Each number is 128 + 32 x the weight over its row's rms, rounded and kept within 0 to 255. Layers, rows and columns count from 0. The size above them is the row's rms in percent of the matrix's.

# layer 2 MLP down, 384x1024, rms 0.114, rows 256-360, columns 832-895
size [ 97  94  99  96  95 100  92 104  97  97  97 103  97  99 103 100  99  95  99 108 101  97 103 102 101  95  96 104 138  98  96  95  98 118  98 101  96 102  97 103  97  97  96  99 105  99 107  98  93  93  97  96 102 100  96  99 100  95  93  98  99  93 103  95 104  95 102 106 101 100  97 101  94  98  95 100  97  92 105  94  96 101  98  91  92  98  96 103  94  95 102  93 108  94 101  96  98  96  99  98  96 100  97  97 100]
[[119 110  82 125 158 137 128 122 109 102  96  91 176 123  88 183 129 116  91 130 130 152 117  89 168 151 140 105 123 145 139 165  83 118 135 110 121  90 122 173 140 104 114 110 132  63 182 186 102 125 147  64  73 191 120 166 188 144  96 136 177 129 159 153]
 [ 80 166 178 135 122 135 103 116  82 150 147 138 112 188 130 159 153 181 126 151 133 114 159 123  94 113 165  90 135  90 178 117 138 132  99 123 104 100 118 185 139 138 200 144 113 154 114 189 150 122 137  92 155 139 157  96 146 159 185 132 133 121 141 144]
 [109 206 180 112 177 139 168  79  98  89 114 143 142 136 157 145 129 120 185 163  84 134  76 116 136 159 165 180 176 162 168 108 148  88 118 214 167 119 111 145 162  61 107 114 103  95 118 134 133 127 206 101 120 129 119 151 147 177 101 191 148 109  91  97]
 [133 130 129  94 132  57 159 118 122  98 118 137 174  76 146 230 102 166 108 174 139 119  94  58 151 141  91 183 136 137  89 149 141 118 133 118 110 145 148  63 160 129 121  91 125  95  78 135 105 125 100 187 115 147 115 120 110 168  87 144 129 141 151 133]
 [116 165 154 193 137 111 114 128  96 133 158 121 166  58  94  97 161 158 133 117 120 147 143 122 112 163 125 106 129 203 133 130 107 211  99 157 127 106 102 166 121 126 140 142 152 162  99 116 173 144  87 169 138  94 152 104 162  64 185 115  50  79 100 109]
 [163  97 112  45  93 125  85 113 152 155 190 112 107 158 166 111 139 129 143  97 116 127 131 186 124  95 121 179 172  86 131 115 101 134 126  92 168 110 132 126 137 189 117 138 146 150  99 142 121 161  97 127 129 133  94 165 104 110  50 175 202 137 137 110]
 [ 91 110  94 149 148 144 141  94 160 146 122  92 130 126 157 131 150 183  82  52 144  77 149 152 118 103 104 142 156  76  91 114 144 143  80 113 135 144 130 109 126  99 151 118 119 155 110 154 129  88 167 112 151 156 129 115  92  65 138 141 202 130 120 123]
 [151 113 122 141  93 170 166  61 100 190 116 130 118 117 178 116  94 137 126 100  99 165 142 110 126 154 129 137 120 169 109 126 114 136 122 112 159 114 163 123 117 119 102 184 113 134  76 119 113 184  96 143 153  58 110 157 165  98 116  92  87 195 149 150]
 [128  79 116 141 103 100  96 131 142 143 151 128  60  79 126 128 123 155 143 111 140  94 100 149 104  86 135 125  66 122 154 127 132 152 100 130 148 114 134 170 146 149 167 125 140 124 162  89 140 136  96  84 133 159 160  86  97 171 131 120 140 146  68 101]
 [146 122 126  79 127 120 150 107 100 132 159  95 110 145 138 145  83 191 166 137 126  81 158  61 185 145 186 162 115 134 115 144 105  77 138 142 141 122  62 143 191 152 181 199 158 103  87 116 152 103  93 145 155 134 154 108 166 113  90 118  95  96 183 133]
 [160 160 129 170 157 127 139  85 107  86 180 106 102 139 146 147 112 101 116 116 113 123 143 109  94 146 151  80 152 131 141 113 164 156 204  49 155 122 140  90  80 111  69 139 158 107 163 112 131 168 122  89 151  93 129 166 121 140 129 144 208 177 122 104]
 [108 122 159 121 148 170  96  77 140  87 143  97 143 106 108  95  24  87 103  86 148 119  85 135 147 115 138 167 215 114 124 126 144 157 111 121 131 118 153 127 133 119 200 107  90 159 154 118 114 121 172  96 147  90 110 108 109 184  98 146 109 160 170 134]
 [143 131 148 189 135  42  95 122 160 111 123 105 121 190 125 153 151 104 199 131 162 133 135 101 161 105  96 136 109 124 161  98 158 178 152 136 149 142 136 151 203  84 167  70 149 177 104 140 113 151 153 164 147 141 116  68 155 158 144 159 202 153 112 124]
 [183 136 149 123 133  99 107 100  77  93 110 120 114 118 125 141 117  67 110 113  81 158  88 140 103 177 121 121 133 148 178 102  94 134 112 172 187  78 178 124 100 109 110 113 156 173  86 136 150 132 162 131  87  82 131 119 194 119 109 170 173 141 113 113]
 [ 84 148 106  96 159 194 113 100 114  88 143  81  93 128  55 116  69  98 104 125 103 107 152 160 121 150 142 118 123 136 144 111 155 149 129 123  84 129 153  97  88 130 166 129 166 115 103  78 167 193 127  85  32 121 109 168 146 143 128 117 142  54 166 117]
 [167 118 136 112 100 146 105  53  95  85 145 156 109 144 130 136 134 128  45  98 100 140  88 160 151 108 138  77 172 135  81 136 109 137 118  34  55 160 149 119 122 113 147  60 178 111 141 130 151 112 125 139 105 147 116  99  76 134 128  89 134 105  62 166]
 [ 68 107 152  91 134 160  96  92 147 103 123 128 141 119  97 104  83 131  90 183 138  98  96  77 117 115 115 103 176 139 158 113  89  91 134 168 115 122 136 159  83 104 146 188  93 141 140 105 121 160 149  81 153 125 153  87 175 110  99 109 157 130 116 166]
 [127 121 170 169 117  88 163 110 137 140 123  85  53 105 147 105 152  94 112 123 115 117 137  88 115 132 104 206 144 111 124 134  54  83 175  97 185 118 158 109  54 141 130 136 153 125 145 171 142 124 161 152 120 136 173 138 144 151 129 102 123 117 135 171]
 [108 113  76 157 146 151 136  78 153 124 147 138 116 102 156  89 155 121 172 126 152  91 102 110  69 101 159  86 106 135 118  37 129 171 129 158 145 139 129 108 107  92 131  74  53 154 146 121 136 123 107 134 129  65 161 110 125 125  56 192 138 127  79 122]
 [109 114 127 110 137 136 122 130  75 138 115  98 156 139 108  87  90 188 143 167  91 102 109 120  90 141  79 140 110 141 140  79 153  90 118 150 154 126  65 110 144  87  66 111 162 140 169 226 155 157 174  92 126 131 125 157 173 203  93 119 180 116 135 150]
 [107  84 182 116 168 121 126 151 136 154  98  91  97 179 104 114 130 111 145 138 152  90  95 144 165 141 102  68 168  97  82 125 108  95 108  54  97 103  90 129 132 129 167  90 153 147 110  91 137 117  82 125 146 144 133 116 127 167 143 173 143 136 192 140]
 [141 133 110  93  92 119 102  40 188 136 144  88  94 202 130 121  93 117 156 209 162 142 142 111 168 154 161 134  92 108  88  75 143 124 119 130  58 108 194 118 128 173  87 164 134  96  85 124  61 129 113  92 122  90 108 117 107 141  85 155 102 137 119 143]
 [141 206 102 156 183 170 124 102  85 151  80 153 114 139 105 134 136 155 178 101 107 111 135 197 164  87 118 107  78  43 106 153 118 120 134 201 151  92 111 155 138 107 105 156 145 133  86  87 159 103 126  90  90 121 182 137 148 169 129 198 112 128 216 126]
 [203 168 113  78 110 182 117 178 101 125  82 128 128  73  79 121  89 116 159 136 109 177 105 165 114  94 150  93 215 152  97 155 101 189 131 174 125 139 130 138 143 121 109 155 145 103 162 109 179  73 127 164 101  93 117 114 108 166 138 128 135  92 127  82]
 [ 98 170 119 144 120 113 135 108 101 128  58  98 168 104  95 157 131 153  90 175 125 169 114 141 107 157  99 125 115 140 113  99 163  97 135 136 163 128 164 103 149 126 169 145 151  96 108 120  93  98 161 147 117 152 168 124 118 171 121 153 130 119  81 117]
 [105 157  89 114 118  80  69 139  92 191 212 112 104 133 141  99  96 104 116 156 101 109 148  85  62 139 154 111  97 122 115 123 103  99 132 140 103 153 150  92 141 154 143 113  95 145 116  76 156  91 103 112 177 142 139 214 182  98  92 135 131  90 123  84]
 [112 150 155 114 124 138 145 177 191 161 162 121 114 115 122 141 159 128  87 102 122 166 138 133 149 155 112 124  79 127 105 130 103 120 102 185 161 124 118 137  63  57 140  80  78 157 135 150 150 128 116 147 171 141 130  93 132 149 125 109 106 121 111 120]
 [158 115  80  78  84 218 165  95 132 100  86 126 147 167 101 170 163  91  70 139  99  91  82 100  94 135 138  78 217 156 105  96 153 144 134 107 138 109 133 181 100 111 103 125 157 136  88  63 142 121 147 104  89 111 106  86 192 164 120 145 122 166 132 137]
 [132 143  56 155 154 160 163 168  83 115  79  74 194 135  58 187  93  93 163 126  91 134  66  66 136 115 152 130  62 120  76 124 128 110 102 155 142 135 118 142 115 102  79 140   4 107 209 147 133 135 107  90  53  99 117  51 148 159  60 190 144 154 148 112]
 [117 105 127 116 117  83 158 125 152 151 115 115  80  62 165 153 117 123 176  91 103 112 124 146 144 140 141 135 123  92 147 117 167 109  77 153 153 170 121 156 143 167 165 151 147  64 119 131 119 120 180 154 150 151 121 155 128 142 177 116 140 167  86 175]
 [ 92 115 134 115 141 158 102  92  95 140 111  98 137  68 181 129 170 148 142 130 150 107  62 150 119 128 119 115 121  78 140  96 158  90 148 191 125  66 164 159 146 114 116 181 147  96 112 110 214 144 148 159 116 143 119 149 161 128 159 125 133 167 101 145]
 [147 125 104 102 158 108 198  88  95 120 180 122  95 115 128 143  87 107  66 162 109 112 125 168 119 193 140 128 110 104 179 105 120 115 164 124 118 117 137  46  89 153 116 100 156 130 143 144 149 136 116 137 110 162  90 140 121 172  99  91 153 150 123  76]
 [184 109 133  61 116  99 115 109  70 141 142 124 137  95 135 117  62 115 141 110  69 101  73 107   4 132 101  79 168 142 106 107 146 111 111  89 100 146 118  47 185  33 116 119 129 134 138 100 167  93 134 135 173 162 121 119 162 165 137 148 175 133 160 112]
 [142 176 107 142 138 101  92  87 124  70 165 191 100 151 147 107 139 155 129  45 121 158 128 162 105 102 157 182  98  73  82 125 119 157 113 108 130 148 105 109 107 151 120  51  95 182 165 122 117  56 123 125 135 156  86 187  92  76 163 113 144 139 106 116]
 [156 173 139 112 171 155 147 118 117 160 145 117 129 108 151  98 146 139 114 125 100  97 118 146 138 176 152  67 118 120 101 121 173 170 105 100 177 144 138 122 104  98 114  80 107  83 130 118 167 104 158 141 174 100 151 130 135 153 105 162 107  87 117 118]
 [174 114 132 127 131 114 139 157  83 154 109  89 125 137 128 102 194 130 132 151  74 121  80 163  99 119 129  68 104 143  94 108 153  91  52 172  62 126 150  99 138 190  97 136  91 164 165  81 169 113 117 153 161  90 100 169  83 140 145 160  84  91 163 177]
 [ 80 139 124 168  89  99 106 110 171  80 143 109 100 151  71 107 122 155 104 180  90 133 141 111  90 183 125 148 121 133 179 130 193 105 159 125  91 177 150 145 120 101 123 109 104 107 104  99 135 127 115  53 139 104 131 158 143 144  87  79 126 166 147 140]
 [187 142 147  84 143 165  75 126  62 150  78 159 137 159 137 180 130 113  77 184 112 121 129 124  98  98 125 133 132 169 153 141  65 141 152 163 115 130  96 131 195 128  48 138 201 109 152 209  58 159 103 135 119 147 158 106 134 116 125  93 103 185  80 117]
 [153 164  52 135 151 143 134 167 109 123 139 157 148 159 100  78 102  55 131  86 143 149 131 143 165 138 158 118 125 139 143 129  99  95 137 120 130 155 124 175 118 169 140 126 124  95 154 183  55  90 133  87 104 119 159 126 127 122 129 157  87 174 183 136]
 [108 123 160 111 108 150 125 112 149 175 140 138 154 152 140 158 154 138 220 122 102 112 117 148 124 135 158 136 175 108 147 125 125 187 145 174 161 179 191 156 135 167 142 168 133 165 120 106 167 105 159  49 194  90 130 135 176 179 136 152 164 146 157 110]
 [148  96 120 106 155 132 108 160 131 121 148  95 143 125  86 131  87 142 120 224 142 130 139 149 181 146 148 142 147 152 111 133 128 132 168 140 138 109 161 103 133 132 190 130 147 117  93 129 173 100 191 129 152 204 137 148  84 143 122 138 139 159  59 130]
 [128 122 130  69 144 109 149 108 200  90 113 124 198 140 119 155 149 121 116 108  96 202 132  93 197  70 110 105 145 117 128  70 132 169  96 143  99  71 128 112 107 111  83 129 135  98  58 157 114  95 134  80 150 115 178 183 145 145 112 116 136 173 178 127]
 [ 93  90 124 125 119 141 110 208 102 123 143  77 115 135  67 134 130 135 160 110 124 117 107 125 160 142 135 106 111 151 127 119 131 123 182 150 126 145 168 123  68 138 113  90 129 109  86 127 148 132 133  81  93 146 110 146 178 114 157  59 115 152 132 121]
 [ 77 124 155 158 235 145 136 111 100  84 181 127 112 165 121 116  99 123 106 129  98 146  94 139 162 170  99  57 145 100 144 111 141 115 157 126  94 196  60 106 139 106 106 149  92 134 180  49 166  78  94 161 120 144 130 119 180 142 135  67 109  79 158 182]
 [135 124 161 169  58  87  84 130  97  90 108 129 125  70 113 101  81 187 162 149 124 134 157 132 119 137 135 113 120  51 126 138 138 170 181 148  90  75 209 120 160 134  95 149 140 118 137 180 126 159 115 164 163 157  87 144  91 143 161  94 115 104 112 123]
 [ 76 146  72 153 104 167  77  89  91 129  55  92 191 152 140 136  94  97 135 131 122 153 139 165 160 153 176 133  85 179 134 153 120 147 113 131  98  89 103 184 143 143 150  82 181 125  87 135  94 159 145 123  81 111 158  87 163 120 117  99 126 214  68 162]
 [138 137 157 127 123 116 114  97 150 114  98 112 136 114 153 103 171 135  79 128 119 190 154 101 174  59 170 142 130 133 117  80 130 107 147 183  95 114 107 158  75 115 164 101 171  93 149 183  91 124 146 104  95 128 144  97 139  85  71 127 114 120 147 106]
 [104 155  87 111  99  63 151  91 130 126 160 126 182 162 131 137 150  63 172 118 142 115 104 171 105 190 199 121 179  86  97 134 139 112 124 114 170 189 163 105 118  97  70 151 169  99  59 120 107  94 140 117 110 126 165 138 173 120 113 138 165 124 200  84]
 [100 133 117  92  86 137 147 154 120 133 121 114 130 133 156 180 181 165 141 170  97 158 147 147 114 104 119 127 107  97 156 144 143 162 100  70 110  87 101 147 123 151 199 195 122 112 157 135 112 188 111 127 122  72 111  88 147 120 151 117 168 133 182 112]
 [120 129  52 167 111 138 156 120 110  87 142 125  85 135 171 105 117  92 173 130 109 123  76 171 120  66 132 158 148  89 120 143 167 124  98 154 106 133  76 127  87 116  97 106 139 111 176 122 131  99 157 113 162 121 153 137 120 164  81 167 132 224 100 136]
 [ 83 116  99 178 115 136 133 171 103 169 126 157 117 139 200  82 183 135 103 149 104 144 126 135 146 153  73 101 163  83  79 207  66 139 156 125  97 100 167 127  93 115 122 174 130 191  81  92  94 135 128 152 186 118 132 153 146 170 130 140 121 131 161 144]
 [109 123  94 184 133 143  56 116 113  73 125 141 113 117 161 136 148  46  94 123 180 177  64 145 160 161 121 143 153 132 132 149  79 153 168 128 120 165 108 131 130  79  94  78 150 138 195 137  81 115  81 212 156 106 122  35 135 116 163 137 133 146 121 138]
 [137 138 159 139 115 131 116 105  91 162 163 131 152 118 142 137 162 118 156 104 174 147 203 121 124  86 185  77  56 122  93 123 108 103 130 135 172 143 107 130 145 134 141 139 136 131 152 136 163 178 143  71 127 158 174 121 116 104 132 109 152 104 146 210]
 [149 100 121 108 158 114 153 173 133 116 149 126 109 136 151 128 158 123 210 119 176  67 124  82 159 107 150 120 121 159  91 132  98 124 138 146 149 160 140 126 136 148 163 133  71 178 183 134 105 149  75 165 139 112 157 170 103 159 109 117  98 125  77 194]
 [114  89 114 109  93 115  83 118 110 132 160 113  48 145 178 121 108 141  93 130  90 138 113 117 135 142 129 147 168  37 117 108 115 126 120 109 112 147 115 145  95 161 156 147 109 122 103 109 100 171 130 100 158 124  80 117 156  95 144 138 151 136 107 132]
 [147 122 151  67 132 135  99 146 147 139 170 177 178 150 118  87 130 122 134 157  79 116 111 100 124 172 167 133  93 101 167 121 138 122 175 114  96  60 136  84 111 158 123  77 116 111 135 121 127 156 104  58 133 164 188 165 120  97  83 118 118 105 135 108]
 [131 126  81 118 100  61 137 163 189 148 111 171 173 146 124 113 154 137 137 135 115 131 195  84 114 132 107 177 130 151 107 129 112  95 134 169 122 157 129 127 176 142 168 122 117 107 112 180  44 121 166 190 154 121 170 138 118 194 136 121 139 128 107 114]
 [175 144 104 111 135 109 111 202 167 192 107 179 100 144 172 131 133  85 179 119  79 128 117 108  85  94 109 160 172 167 102 140  98  90 140 161 106 105 114  78  97 107 124 100  84 151  68 112  99 168 178 139 136 156 171  85 132 130 102 127 138 143 175 195]
 [ 69 125 111 152 115 169 174 179  88 130  48 108 134 151 125 112 114 187 185 162 174 116 111 141 132 130 132 144 134 127 121 159  63 162  92  85 173 141 139 119  99  92 169 122 111 183 120 156  98  95 141 175  98 148 117  95 131  60 157 102  87 134 130 130]
 [ 98 148  76 153 188 158 109  99  90 138  84 127 115 175 119 143 177 142 123 170 136 153 140 175 104 110 122 151 183 182 105 116 115 200 175 119 118 100 133 223 142 177 167 101 113 106 108 140 154 123 105 106 131  86 151  88 121 186 118 149 118 116 172 134]
 [ 91 148 189 142 121 169  90 139  84 164 104 142 101 171 138 127 108 124 177 128 141 127  82 130 111 146 186 157 107 129 125 184 162  93 143 111 167 142 106  53 125  85  94 111 175 155  45 106  86  56  84 163 153  77 111 147 121 151  94 100  96  83 156 151]
 [136 145 143 184 132 192 106 111 146 153 123 145 151 135 178 108 157 134 109 164 175 109 121 196 174 114 105  85 121  71  80 151  80 104 177 146  92 152 132  27  90 153 190 120 120 126  94  92 141 130 131 107 126 114 112 127 100  71 130 108 116 149  93  87]
 [ 82 155 114  97 153 179 171 108 156  99 119 124 151 152 165 123 103  93 124 145  97 209 142 145 187 124 164 124 146 103  46 107 180 123 158 117 195 140 155 204 126 122 124 153 160 128 103 164 112 120  86  89 111 117 112 135 109  94 104 110 145 124 147 182]
 [114 136 107 105 121 155 103 153  98 152  18 117  67  90 148  90 113 136 122  85 134 136  87 127 149  88 138 130 106 106  92  91 146 108 103 156 124 140 124 100  88 164 174 164 137 124 167  83 141 132 121  88 134 121 153 104  95 141 109 162 132 150 110 135]
 [ 97 134  70 202 126 130 155  95 107 118 140 132 143  94 166 153 134 153 136 156 146 157 127 122 168 147 158 104 114 180  42 140 116 214 133  83 147  84 109 126 173 212 129 163 153 142 134 160  83 138 148  87 110 148  63 108 103 113 124 118 110  91 133 131]
 [122 106 175 124 137 158 112  75  90  49  76 124 174  83 171 117 135 156 151 181 150 127 139  95 145 142 100 131 110 146 137  84 102 113 140 157 188  95  71 151 125 135 126 156 132 149 146 115 137 134 140 159 125 117 171 128 171 146 101 115 141 103 114 167]
 [103 146 177 139 162  83 121 154 127 111 138 155 111  95 138 130 158 153 139  81 118 125 163 174 131 136  91 164 113 155 119 171 138  88 109 113  85 126 136  80 135 147  75 148 141 114 152 141  92 134 129  95 160 142 194 101  56 168 184 129 121 121  47 127]
 [136 118 102 102 164 106 147 126 141 131 167 139  79 171 120 171 116 160 142 113 149 123 148  81 104  84  93 162 143  91 111 153 194 148 166 142 120  95 154 171 160 117 176 111 147 122 166 129 122 119 124  96  98 146  71  78 115 107 109 162 116 198 172  97]
 [102 116 117  79 129 117  58 169  92  90  95 149  96 111 119 124 116 120 147 148 175 160 127 143  80  95 123 103  92   5 150 184 107  76 119 148 166 147 123 121  99 139  55 183 152 150 119 141  90 170 115  90 104  84 132 186 129  90 137 100 153 142 128 122]
 [155 122 104 132 115 128 119 179 119 128 135 150 111 153 121 158  96 117 114 164 143 107 163 144 154 149 151  59 103 118 213 126 101 142 104  97 143 108 164  73  89  70 156  91  65 158 152  96 114 180  95 123 127 114  39 148 158 112 140 143 118 157 118 118]
 [192 167 123 132 132 160 112 170 118 114 141  55 117 122 135  55 173 196 202 127 114 195 173 164 153 159 148 136 137  90 143 113 166 114 136  80 159 120  58  37 118 154 242 119 137 155 143 146  77 123 138 157 120 222 118 155 108  83 109 116 153 132 148  79]
 [174  61 187  91  76  97 111 155 119 141 142 152 137  89 166 151 207 141 163 135 151 137 159 146 147 118 138  93  71  68 108  96 150 159  74 133 139 140 136 129 143 149 137 111 118 120 155 147 182 122 192 152 125 158 107 149 125  99 157  72 197 122 165 142]
 [ 90 142 112 144 103 108 113  99 177 166 134  99 123 142  65  71  81 130 157  77  66 106 103 153 118 109 103 162 123 106  78 157 134  75 178 106 189 122 121  90 132 101 108 144 110  92 116 204 130 138 121 131 110 121 151 130 145 158 144 205 151 114 123 150]
 [113  90 131 124 101 173 171 173 133 127 103 117 138 151 134  79 134 115  85 135 138 150 108 142 134  57 146 102 130 155 137 155 111 155 170 144 110 159 107 156 115 105  84 115 128 114 124 107 163 176 118  82  84 138 134 165 178 135 131 132 112  85 122 136]
 [ 97  74  82 122  70  81 125 172 111 151 114 125 187  99 187 124 165  76 205 161 168 146 100 148 132 118 160 115 140 136 126 190 125 120 112 151 128 129  98 151 162 115  78 160 155  83 112 166 174  95 119 197 122 112 115 127  71 128 115 152 109 122 204 109]
 [155 179  88  96 147 160 112 125 135  92 114 124  96 119  78  96 133 161 187 147  98  92  73 172 124 152 140 111 115 156 113 129 164  50 106 128  63 128 139 121 138 145 140 130 167  53 111  88 121 195 197 135 163 140 119 116 155 118 103  97 118 125 186 122]
 [136 142  84 138 119  88 109 104 101 154 180 144 184 149 139 156 141  73  85  92  62 149 145 145 190 162  89 124 119  81 212 157  98 142 156 137 180 138 176 109 101  95  93 142 110 136 179 136 143 168 111 114 191 177 151 143 120 142  73 124 145 152 106 134]
 [135 148 176 123 135 129  57  98  82 135 133  86 161 125 122 148 117 131 141 193 152 147 167 117 121 153 131 133  82 140 151 103 124 165 100 161  81 111 177 139 116 148 161 165 147 176 137 173  79 122 132 132 165 133 137 161 102 103 155 114 150 156 113 133]
 [ 91 156 161 150 121  77 136 124 108 156  96 161 158 140  55 138 155  97  44 129  80 153 131 111 156 165 146 184 153 123 131 135  97 147 171 119 200 131 135 129 109  60 155 152  96 161 153  53 127 158 177  46 151 156 110 140 162  72 131 110 111 144 151 131]
 [ 92 123  72 160  95 147 163 123  93 148  83 117 109  71 114 178 157 152 142 114 200 149 187 142 139 117  87 104 109 146 133  84 104 220 145 162 147 133 151 105 152 149 142 162  94 163 207 120 130 157 111 107  47 145 139 182  88  89 130  90  91 124 134 104]
 [ 58 154  95 161 123 125 104 115 143 173 116 111 145 124 153 111 118 123  67 125  92 136  94 144 139 117  97 191 162 156 150  96 141 127 127 104  84  92 126 139  36 113 126 144 142 143 210  47 154  65 149 123 158 118 100  92 102 140 169 122 213 142 127 121]
 [115 125 111  91 108 149 178 124  97 123  87  90 190 153 138 117 138 123  87 143 147 144 149 144 131 108 164 162 194 218 138 115 107 106 100 113 118 174  86 148 123  69 139 176 129  63 105 136  84 133 141 154 116  91 125 127 161  56  79 107 156 139  87 145]
 [100 171 120 176 147 157 115 146 131  90 155  90 122  99 158 126 113 170 183 117 159 168 171 129  93 152 130 153  64  61 171 115  74 186 153  74 172 113 182  70 132 191  69  78 135 158 188 123 108 182 178  96 104 108 120 130 142 116 174 144  83 101 210 119]
 [173 169 123 119 170 142 157 103 117 107 180 138  83 111 158  56 123 132 134 138 157 143 159 155  64 101 144 124 110 103 206 119 138 110 129 134 128  54 116 117 140 127 115 153 150 125 127 101 213 107 125 152 106 105  82 112 111  76  94 104 154 123 149 179]
 [141 130  94  83 118 134 142 190 108 191 179 113 138 176 167 114 138 120 145 114  98 106 161 124 151 121 120 165  11  49 124 139 105 153 101  97 131 134 105 123 157 126 122 109 137 136 125 173 105 159 210  70  97 103 120 140 114 120 113 132 126 139 170 122]
 [115 107 175  46 151  92 103 146 107 109 101 148 116 136 137 110 106 152 184  83  92 136 110 161 104 143  31 147 116  82 135 114 162  93 131 130 103 162 155  71 160 127  99 127 151 134 120 196 127 126 139 144 160 148  62 195 143 131  80 125 147 138 112 131]
 [133 135 120 139  83 113 141  87  98 181 183 126  60 144 151 124 185 137 113 108 206 176 176 128 159 140 111 112 182 153 148  88 133  68 136  94 105 132 143 167 146 148 101 115 186 104  96 188 116 143 137 108 110 154 101 114 127 127 117 159 143  51 169 130]
 [105 128  94  61 115  98 151 135 109 155 107 112  87 100 109 133 122  95 149  72 157  38 104  76 122  58 162 137 120 208 181 105 148 200 155 156 143 132 185  97 118 164 191 163 141 109 160 144 132  94 119 164 118 123 161 145 149  92  81  91 104  90 125  88]
 [153 119 143 113  96  95  96 136 101 136  95 163 117 150 106 176 146  85 187 107 102 120 114 160  62 123 120 165 157 123 130 117 126 148  61 149 126  90 139  45 139  81 106 126 126 157 135 125  84 152  95 108  94  79 117 112 121 106  98 132 105 140  77 102]
 [184 151 138 146  90 143 164 141 126 163  96 168 157 107 104 115 151 146  83 117 123 138 161 116  62 113 125 103 169 109 107 140  96 231 104 119 149 109 122 133 153 125 137 102 155  44 132 123 163 113 123  81 132 173 152 175  90 122 116 170 134 133 111 136]
 [145 103  47 105 191  93 149 142 144 157 100 111 112 131 138 134  97 108 139 101  71  83  96 185 137 108 140 116 159  27  99  97 143 145 101 125 110 131  94 145  51 172 118  82 157 120 157 170 185  74 133 103 149 131 107 143 138 140 168  84 145 126 120 167]
 [ 90 156 142 152 122 168 116  85 128 120 118 127 164 156 129 160 162 166 145 112 134 126 129 123 149 127  93 113 110 192  98 137 158 176 125 141 186 153 130 173 126  90 145 123 164 128 111 130 160 205 145 157 125 153 114 247 140 106 149  98 137 168 185  92]
 [120  96 141 190 163 150 101 133 111 131 124 151  96 101 131 131  86 119 155 148 130 156  90 185 116 121  55 130 139  82 151 119 100 138 107 124 118 152 143 126 141 162 162 144 110 158 106 156 115 118 141 196 118 116  89 150 105 148  87 134 132 120 143 160]
 [ 93 153 141 112 158 103 114 125 146 132 126 177 157 163 132 121 121 153 103 121  99 109 113 101 120 148 178  57 154 126 171 140 122 142 184  52 173  70 141 163 161 142 124 153 177 136 136 151 118  98 104  75 135 117 148  94  77 124 126 133 143 144  89  89]
 [ 48 111 131 123 152 160 155 109  68  56 123  75  93 161  84 133 142 114 141 137 149 164 108 119 154 120 126  76  99 133 116 109 158 131 140 152 176 129  89 141 113 123  80 103 108 170  99 107 181 135 107  86 100 116 151 141 185 165 169 151 165 127 137 114]
 [135 161 179 102  62 159 132 155 102 136 153 151 129 148 139 128 103 111 105 118 148 107 124 114  75 139 154  98 133  82 163  90 110  96 154 110  93 188 195 163 125 185 123 158 127  95 137 142  41 143 107 159 151  63 129 162 111  96 156 104 162  97 141  92]
 [119 160 176 168  90  37 128 103 115  34 139  81 130 127  75 136 111 150 103 145  84 172 155 149 159  84  74 152 120  92 150 120 127 145 121 175 162  82 102 143 122  85  86 105  90 195 120 127 154 169 144 115 125 180 142 115 111 128 140 183 111  96 102 141]
 [143  92 137 170 165 108 151 112 157  60 163 120  96 143 142  78 155 116  80 142 160 187  82  76 157 160 147 206 136  96  61  93  91 162  69 148 158 111 182  73  97 164  95 149 146 145  94 105 162 130 126 144 162 122  94 123 148  91 126 106  90 158 151 111]
 [171 147 105 128  96  49 123 113 132  93 128 136 122 117 176 137 136 196 125 153  99 111  92 153 128 115 125 135  50 143 159 142 149  86 134 158  99  75 150 115 151  85 186  75  89 128  82 159 122 143 172 118 122 112 103 132 102 141  75 123 138  69 157  90]
 [156 127 159 129 118 139 178 104 174 133 155 103 174  97 120  96 125 160  89 150 140  86  66 148  96 133 131  62 142 119 141 138 115 107 127  72 165 108 156 108 144  71  95 142 111 105 170 108  98 108 176 166 123 102 125 100 167 115 128 199 163 134 159 121]
 [160 106 162  79 186  75  88 126 123 103 123 113 124 118  26 164 114 100 156 136 138  76 132 122 116  85 113 150 129 108 166 144 192 151 100 120 126 137 120 139 105 159  65 138  83 114 113 139 104 108  97 127  69 157 147 147  73  93 199 127 128 135 196 108]
 [197 120 156  71 153 154  89 140 128 103 165 148 111  56 161 148  63 116 108 189 122 128 156  48 115  91 100 113 110 146 164 156 118  71 130  84 166 109 165 176 120 102 107 184 134 108  61 159 139 186 130  72 132 141 115 155 105  73 115 157 151 123 141 163]
 [111 185 104  93 124 136 135 121 122 139 103 138 121 120  99 104 174  91 137 150 176 160 130 139 163  93 142 100 109 104 140  92 154  98 109 120 141 130 117 119 137 130 128 139 123 176 120 127 161 161 163 107 165  96 117 180 139 138 136 144 124 140 183 146]
 [153  76 182 121  78 123 217 130 157 159 135 144  86 129 139 170 142 119 140 173  85 128 162 118 134 159 106 162 132 180 112 104 164 114 147  96 132  86 130  74 184 112 184 197 150  67 143  97 148 130 115 141 181 115 118 170 138 171 122 113 105 104 120  99]
 [155 116 101 124 157  91  98 176 144 113 135  74  91 104 125 142 154 125 123 130 107 161 130 104  59 153 121  90 139 186 161 131 196 131 164 137 171  95 109 180 140  98 114  45 100 128 161 140 168 151 167 140 123 167  95 138 148  64 103 101 108 124 151 188]]